Part of a small language model's weights.
Size: 10 layers, 5 heads of 64 (1 for keys and values), MLP 640 SwiGLU, vocabulary 8192.
Architecture: no biases in attention or MLP, tied embeddings.
Training: a variant of Muon for these matrices, 9528 steps.
Each number is 128 + 24 x the weight over its row's rms, rounded and kept within 0 to 255. Layers, rows and columns count from 0. The size above them is the row's rms in percent of the matrix's.

# layer 3 MLP down (transposed), 640x320, rms 0.0904, rows 163-188, columns 40-79
size [103  99 104  97  98 105 106 105  93  95  93  97  96  96 108 105 100 101 106 100 103 100 106  96  97 101]
[[ 92 116 140 166 125 176  81 102 127 153 110 128 150 125 138 147 148 162 134  83 131 141 116 131 170 153 165 108 140 148 114 161 117 150 170 150 136 116 107 151]
 [123 161 193 122  97  98 124 119 189 163 123  95 161 149 135 127 144 156 132 137 119 119 126 145 146 137 118  90 116 143 123 162 123 140 144 129 156 170  85 120]
 [ 90 190  83 158 161  82 128 151 133 116 132 126 174 112 153  99 148 123 111 159 125 152 132  94 152 120 124 109 150  79 140 153 114 155 158 128 115 132 120 126]
 [163 112 119 140  95 108  60 145  94 145 113 156 153 120 117  99  77  82 111 101  98 152 142 102 160 117  94 154 135  81 164 155 124  87 122 152 117 123  84 142]
 [115 130 112 132 118  59 140 111 125 125 125 153 113 142 114 121 139  77 113 165  87 151  90  88 121 148  98 119 137 106 153 151 116 123  98 131 138 128 130 134]
 [143 133 123 151 120 126 141 138  93 104 130  85 110 125 140 129 153  70 146 162 143 132 155 123  88 167 105 138 108  51 122 107 113  75 122 100 119 137 120 143]
 [100 137 164 169 114 120 113 132 138 120  78 119 135 137 140 154 144  76 112 125 100 114 131 103 103 121 130 182 120 125 125 161 143  79 138  92 138 103 125 148]
 [116 170 135 103 127 100 128 115 121  99 110 140 110 109 163  99 142 117 180 106  75  99 130 137 135 115 106 148 147 132 140 164 130 120 118 129 123 119 146 126]
 [155 152 102 136 150 143  79 131 167 127 118 153 134 163 119 158 126 142 150 170 137 134 128 124 112 105 138 122 134 109 104 117 142 158 156  80 135 132 101 166]
 [153 121 118 119 127 151 123 105 146 123  90 128 174 156 137 113 147 141 118 113 107 158 118 152 155  95 159 103 115 147 120 136 128 107 103  82 128 108 120 121]
 [152  83 158 169  75 100 131 217 135 113  92  90 136 163 122 147 107 111 107 106 127  92 142 138 126 119 106 109 174 131 117 153 131  75 159 149 111 123 115 157]
 [155 104 150 149 127 148 131 108 128 132 119  65 126 162 153 104 110 131 113 154 102 122 149 117 133 157 118 146 116 167  85 115 142 131 104 128 116 154 107 146]
 [149 108 153 155 140 128 109 173 146 120 135 164 110  91 159 142 151 131 101 110 204 130 127 124 139 136 159 112 127 164 110 136 107 134 120 126 110 160 128 129]
 [108 150 135  99 129 108 112  91 149 149 140 181 146 162 122 144  97  99 131 172 141  82 113 113 129 122 118  95 142 134 111 143 153  75  78 132 193 125 113 114]
 [117 103 137 176 104 120 178  98 159 127 145 174 117 146  98 145 100 145 133 143  71  81 156 121 141 134 133 128 119  82 128 167 112 134 101 152 141 106 114 178]
 [ 98 142 125  88 146 139 164 112 131 149 120 143 125  92 103 142 158 112 149 123 162 135 116 126 114 133 151 155  97 134 108 142 191 130 173 156  98 139 109 115]
 [112 123 165 124 160 136 178 150 135  90 160 119 116  96 133 144 121 134 122 146  87 128 104 111  95  83 217 163 184  79 137 108  81 159 178 147 136 168 144 109]
 [131 126  90  97 146 105 134 117 141 147  96 141 148 138 146 135 135 107 111 132 165 101 192 103 145 117 183  71 121  83 116  81 116 130 169  79 111 136 146 128]
 [148 126 107 113 153 112 116 103 146  87  80 119 142 143 146 173 113 173 157 142 120 100 123 160  91 172 135 103 157 143 148 114 138  74 112  98 113 145 157 128]
 [147 120 114 117  99 104 142  94  77  90 125 121  99 165 119 150  93 155 146 109 153 151 148 104 131 117  98 156 123  76 122 133 126 152 129 136 137 166 112 124]
 [157 119  96 149 163 148  94 145 173 138 146 124  98 121 104 135 139 138  96 111 172 132 117 162 145 123 111 141 151 129 154 116 161 162 122 173 134 130 123 124]
 [126 110 135 106 139 148 132 125 106 118 145 142 160 118 177 119  75 117  84 131 163 116 126 146 162 155  98 133 127 136 134 112 135  95  99  95  97 102 114 151]
 [127 122 112 151 136 134 121  90  88 131 131 121  93  94  97 152 129 129 125 144 104 136  57 205 152 146 117 116 142 114 114 113 102  95 151 136 102 117 118 142]
 [139  67 155 171 112  85 112 133  92 128 107 101 132  83 126 120 126 200 118 122 112 152 177 134 134 142 138 139 146  71 166  78 150 156 123 132 122  95 132  96]
 [126  93  94 156 128 122 104 136  83 147 137 148 168 107 137 138 118 134 105 126  53 134 144 115 128 157 110 148 116 119 119 128 127 127 118 105 117 158 112 102]
 [137 134  99 106 146 156 103 145 188 138 140 101 121 174 126 164 126 139 152 159 190  97 117 161 136 147  82 117  99  96 139 115 104 131 121 164 110 140 125 141]]
# layer 3 MLP gate, 640x320, rms 0.197, rows 164-188, columns 40-79
size [102 109 101 102  99 101 104 100  95  97  92  93 102 102 101  99 108 102  98  99  98 100  95 101 101]
[[137 153 114 128 132 147 104 121 104  96 122 155 199 144 140 149 146 126 117 104 138 124 148 135  93 129  97 101 129  96 129 114 131 147 103 105 159 176 123 152]
 [ 94 123 127  90 107 111  95 125 132 128 114 161 137  76 145 148 164 135 138 153 108 115 105 137 125 112 156 110 177 103 126 144 162 146  89 173 118 118 143 164]
 [122 106 129 137 178 119 141 124  91 124 109 166 122 134 145 127  79 150 137 142 121 136  96 110 135 129 138 161 152 144 123 114 125 113 112 132 116 135 135 111]
 [139 159 114 146 113 160 124 144 127 117 159 152 119  62 143 143 119 117 125  89 128 138 165 139 146 123  98 190 136 108 186 156 143  87 119 129 115 122 127 178]
 [143 104 121 148 104 168 134 156 150 134  90 102 140  95 120  98 132 127 171 161 127  91  88 125 159 146 152 139 113 170 159 122 113 119 138 150 126 160 161 141]
 [111 102 131 140  95 136 141 106 135 131 113 111 159 133 107 147  89 114 127 120 129 133 157 122 147 151 105 148 121 175  67 128 174 118 155 162 113 159 154 143]
 [131 174 135 138 115  86 140  91  84 137 130 124 151  76  76 173 129 121 166 134 133  95  92 121 135 141 113 103 114 118 124 127 141 148 105 148 167 158 167 162]
 [ 91 131 111 156 140 169 139 130 171 147 141 141 118 122 130 124 155 122 123 126 126 144 128 141 121 116 124 112 134  89 145 101  88  89 141  84 132 138 139 128]
 [176 139 121 113 138 134 128 110 120 130 133 124  87 134 181 137 138 141 119 130 123 174 114 130  91 135 152 104 101 135 120 142  85 143 128  77 128 127 110 116]
 [130 151 161 113 126 135 140 104 123 126 112 104 153 120  69 127 116 112 114 138 124 151 146 159 147 130 123 155 112 121 132 118 134  73 113 143 120 132 115 135]
 [152 112  97 110 111 122 150 102  90 146 139 146 108 104 153 161 143 157 122 112 106 102 118 157 145  90 148 120  90 114 180 128 114 137 121 145 118 114 112 147]
 [111 127  83 128 105 162 128 116 125 125 109 143 135 115 146 133 124 114  94 137 115 110 120 166 138 162 125 124 141  75 106 133  82 149 137 130 167 111 122 158]
 [166  92 189 125 139 149 119 136 126  91 128  93 155 102 119 125 152 137 129 127 151 128 143 124 107 125 127 133 132 135 156 134  99 142 146 154 161 130 149 121]
 [110 108 106  85  75 132 110 102 145 155 157 104 170 124 159 182  90 134 127  94 139 125 151 115 111  94 143 145 113 112 152 119 125 126 126 101 112 114 149 163]
 [113  97 124 103 115 106 133 152 128 141 109 113 118  96 114 164 168 136 111 112 138 104 122 131 123 128 130 145 106 187 127  78 106 146 129 116 126 121 166 138]
 [129 168 132 119 140  81  84 128 117 134 141 137 116 122 118 144 174 127 120 104 138 132 124 104 121  77 136 159 136 129  96 131 120 126 157 137 146 169 114 140]
 [150 159 110 131 123 107 106 111 119 115 135 140 123 119 160 113 155 110 136 185 139 140 144 114 100 106 140 162  99 107 162 125 131  75 177 132  72 133 129 108]
 [130 178 134 108 112 134 139 142 154 138 152  87 143 142 131 162 101 125 105 156 118 211 115 122 151 132 157 148 115 134 177 137 106 117 136 113 122 155 141 122]
 [158 113 108 128  97 108 170  90  97 153 156 104 128  84 137 145 117 115 116 145 111 121 128  97  84 102 130 134 155 140 114  90 121 154 105 134 172  75 152 106]
 [105 116  77 110 103 127  78 135 144  82 178 138 138 136  99 145 146 137 131 101 134 105 128 138 124 124 138 125 115 148 125 124 144 132  98 202 130 159 136  94]
 [139 136 123 105 126 111 125 174 152 104 108 146 135  99  91 112 126 131 101 139 134 125 112 183 129 138 173  97 163 104 159 134 111  75 119 139 116 149 129 134]
 [ 99 111 130 158 171 127 114 125 101 119 125 103 121  91 107 137 122 124 163 144 134 121 144 200 134 110 147 136  92 109 133 126 136 137 113 162 120 138 131 113]
 [137 112  93 155 147  97 101 205 123 112 133  95 152 143 100 183 110 132 111 122 108  97 128 158 162 126 114 143  96 120 181 147 170 129 129 164 124 119 140 133]
 [119 139  91 153  94 151 145 125 137 121 119 125 144 127 112 155 140 150 140 129 124 137 121 104 109 152 142 140  99 158 116 137 157 160 110 148 139 136 147 130]
 [101 132 155 111 146 130 119 124 144 157 169  94 126 131 126 112 138 137 113 136 135 137 147 173 152 129 151 151 100 126 155 129 161 167 143 135 151 109 141 124]]
# layer 3 MLP up, 640x320, rms 0.202, rows 164-188, columns 40-79
size [ 98 112  91 101  98  99 106  98  88  90  93  96 100 104 101  91 106  96 102 100  97 103 100  98  99]
[[125 102 109 148 156 158 133 113 130 120  87 111 134 142 151 151 105 149 153 137 146 153  77 143 175 195  99 163  89 115 131 170 127 110 110 150 131 147 128 121]
 [ 99 160 129  83 149 123  86 126 131 174 152 142  95  90 106 133 135 125 126 128 137 128 204 123 117 123 130 112 151 104 123 113 149 175 124 149 116 134 170 130]
 [143 155 133 107 161 136 128  97 174 150 125  94 112 157  96 172 145 138 147 123 132 149  99  94 146  88 164 164 135 137 121 168 139 119  91 120 135 105 117 120]
 [128 142 133 109 139 131 104 147 145 101 155 171 105 102 178 134  95 145 113 102 161 100 135 143 151 183 109 138 145 117 148 141 120  80  90 141 103 117 140 149]
 [145 149 149 137 146 107 149  69 124 138 115 110  93 115 105 127  80 121 145 136 163 103 144 124  91 148  96 154 174 143 128  99 122 128 139 142 159 143 163 120]
 [138 156 106 163 158 171 121 122 100 155 102 159 134  82 160 127 181 116 119 144 155 136 138 164 145 124 126 109 133 125 134 114 156 100  92  97 141 126  96  83]
 [125 132 105 133 156 135 131 150  98 111 126 114 115 159 110 140 100 134 144 150 117 112 128 113  84 147 106 117 148 118 160 166 124  94  86  74 138 132 144 113]
 [107 120 178  87 144 161 140 125 123 155  95 143 139 113 143 149  98 120 125 140 116 151 118 124 128 135 155 162  99 113 102 139 139 140 113 168 132 111 101 111]
 [133 137 124  95  94 132 101  96 105 128 110 116 111 143 108 177  92 137 147 170  95 123 119 149 135 101  96 110  90  80 123 126 127 122 154 114 103 120 171 115]
 [168 151 108 108 157 143 115  94 152 193 102 141 121 100 168 112 124 112  94 146 139 101 139 125 121 126 128 106 164 121 107 169  90 154 121 122 135 122 153 140]
 [138 158 175 107 162 152 150 112  64 132 103 142  91 167 117 114 156 137 136  91 141  95 117 135  88 108 111 140 139 129 128 124 137 137 150 147 108 150 127 130]
 [114 118  87 163 137  90 148  91 139 152 134 153 137 131 171  97 136 124 124 139 138 127 148 106  80 107 113 131 130 112 148 135 136  92 132  65 136 188 197  83]
 [124 100 178 139 121 145  93 133 117 102  96 113 107 127  74 164 139 133 161 136 131  76 103 134 121  95 148  88 115 120 155 156 165 163 161 143 129 148 105 140]
 [159 131 132 112 173 134 160 167 125 138 120 143 119 102 126 134 111 144  91  94 109 101 141 109 137 126 126 114 104 120 143 153 120 108 137 119 143  98 101 115]
 [143 111 101 139 143 126  88 133 131 138 114 117 145 130 152  97 149 147 130 159 118 156 149 160 124 101 108 131 138  98 177 122 145 110 113 102 107 100 139 119]
 [121 105 123 103 126 178 161 157 109  53 130 156  93 125 138 139 151 106 125 182 115 153 157 101  98 145 166 125 128 132 144  98 154 114 155 114 125 118  99 121]
 [175 132  72 165 155  91 126  92 134 135  78  75 131 103 158 118 131 153 100 131 160 126 122  89 154 108 116 165 118 109  95 112 135 118 157  89  99 121 146 122]
 [123 122  95 178 125 144 114 120 105 122  88 145 126 149 114 129 169 127 112  92 153 109  87 127 131 137 138 160 117 185 121 135 109 108 116 111 148  99 100 102]
 [137 175 149 103 161 102 118 137 173 130 113 183 143 145 178 118 130 119 146 153 125 127 108 119 136  87 127 120 149 134 106 156 121 156 158 153 101 164 107 144]
 [117 141 116  98 128 132 206 108 103 166 152 110 154 144 146 145 143 127 137 109 123 137 114 104 137 118 131 161  98 143 160 125 121 129 156 122 120 105 143 125]
 [ 94 125 148 117 128 131 157 143  94 128  98 152 131 104 140 147 145 144 133 186 131 128 124 150 118 143 124 146  89 167 160 143 135 145  92 144  84 132 121 108]
 [119 138 140 182 143 123 123 148 136 110 119 131 127 120  88 187 167 122 133 133 120 139 124 137 115 108 144 121 124 120 119 121  94 137 119 149 134 122 113 117]
 [124 132 152  97 125 125 139  75 126 182 143 101 117 176 118 180 164 105 115 152 124 118 110 123 112 178 147 122 134 154 118 132  94 137 105 128 161  97  95 140]
 [121 146 111 142 157 147 118 103 115 165 122 168 123  91  81 162 113 119 136  94 131 117 112 111 105 146  95 164 106 124 124 139 129 140 126 128 120 132 166 119]
 [129  81 103 102 133 137 123 118  92 171 110  73 159 104 137 123 121 124 108 140 120 156 113 128 156 115 177 108 127 113 158 139 134 111 107 120 131 132 164 140]]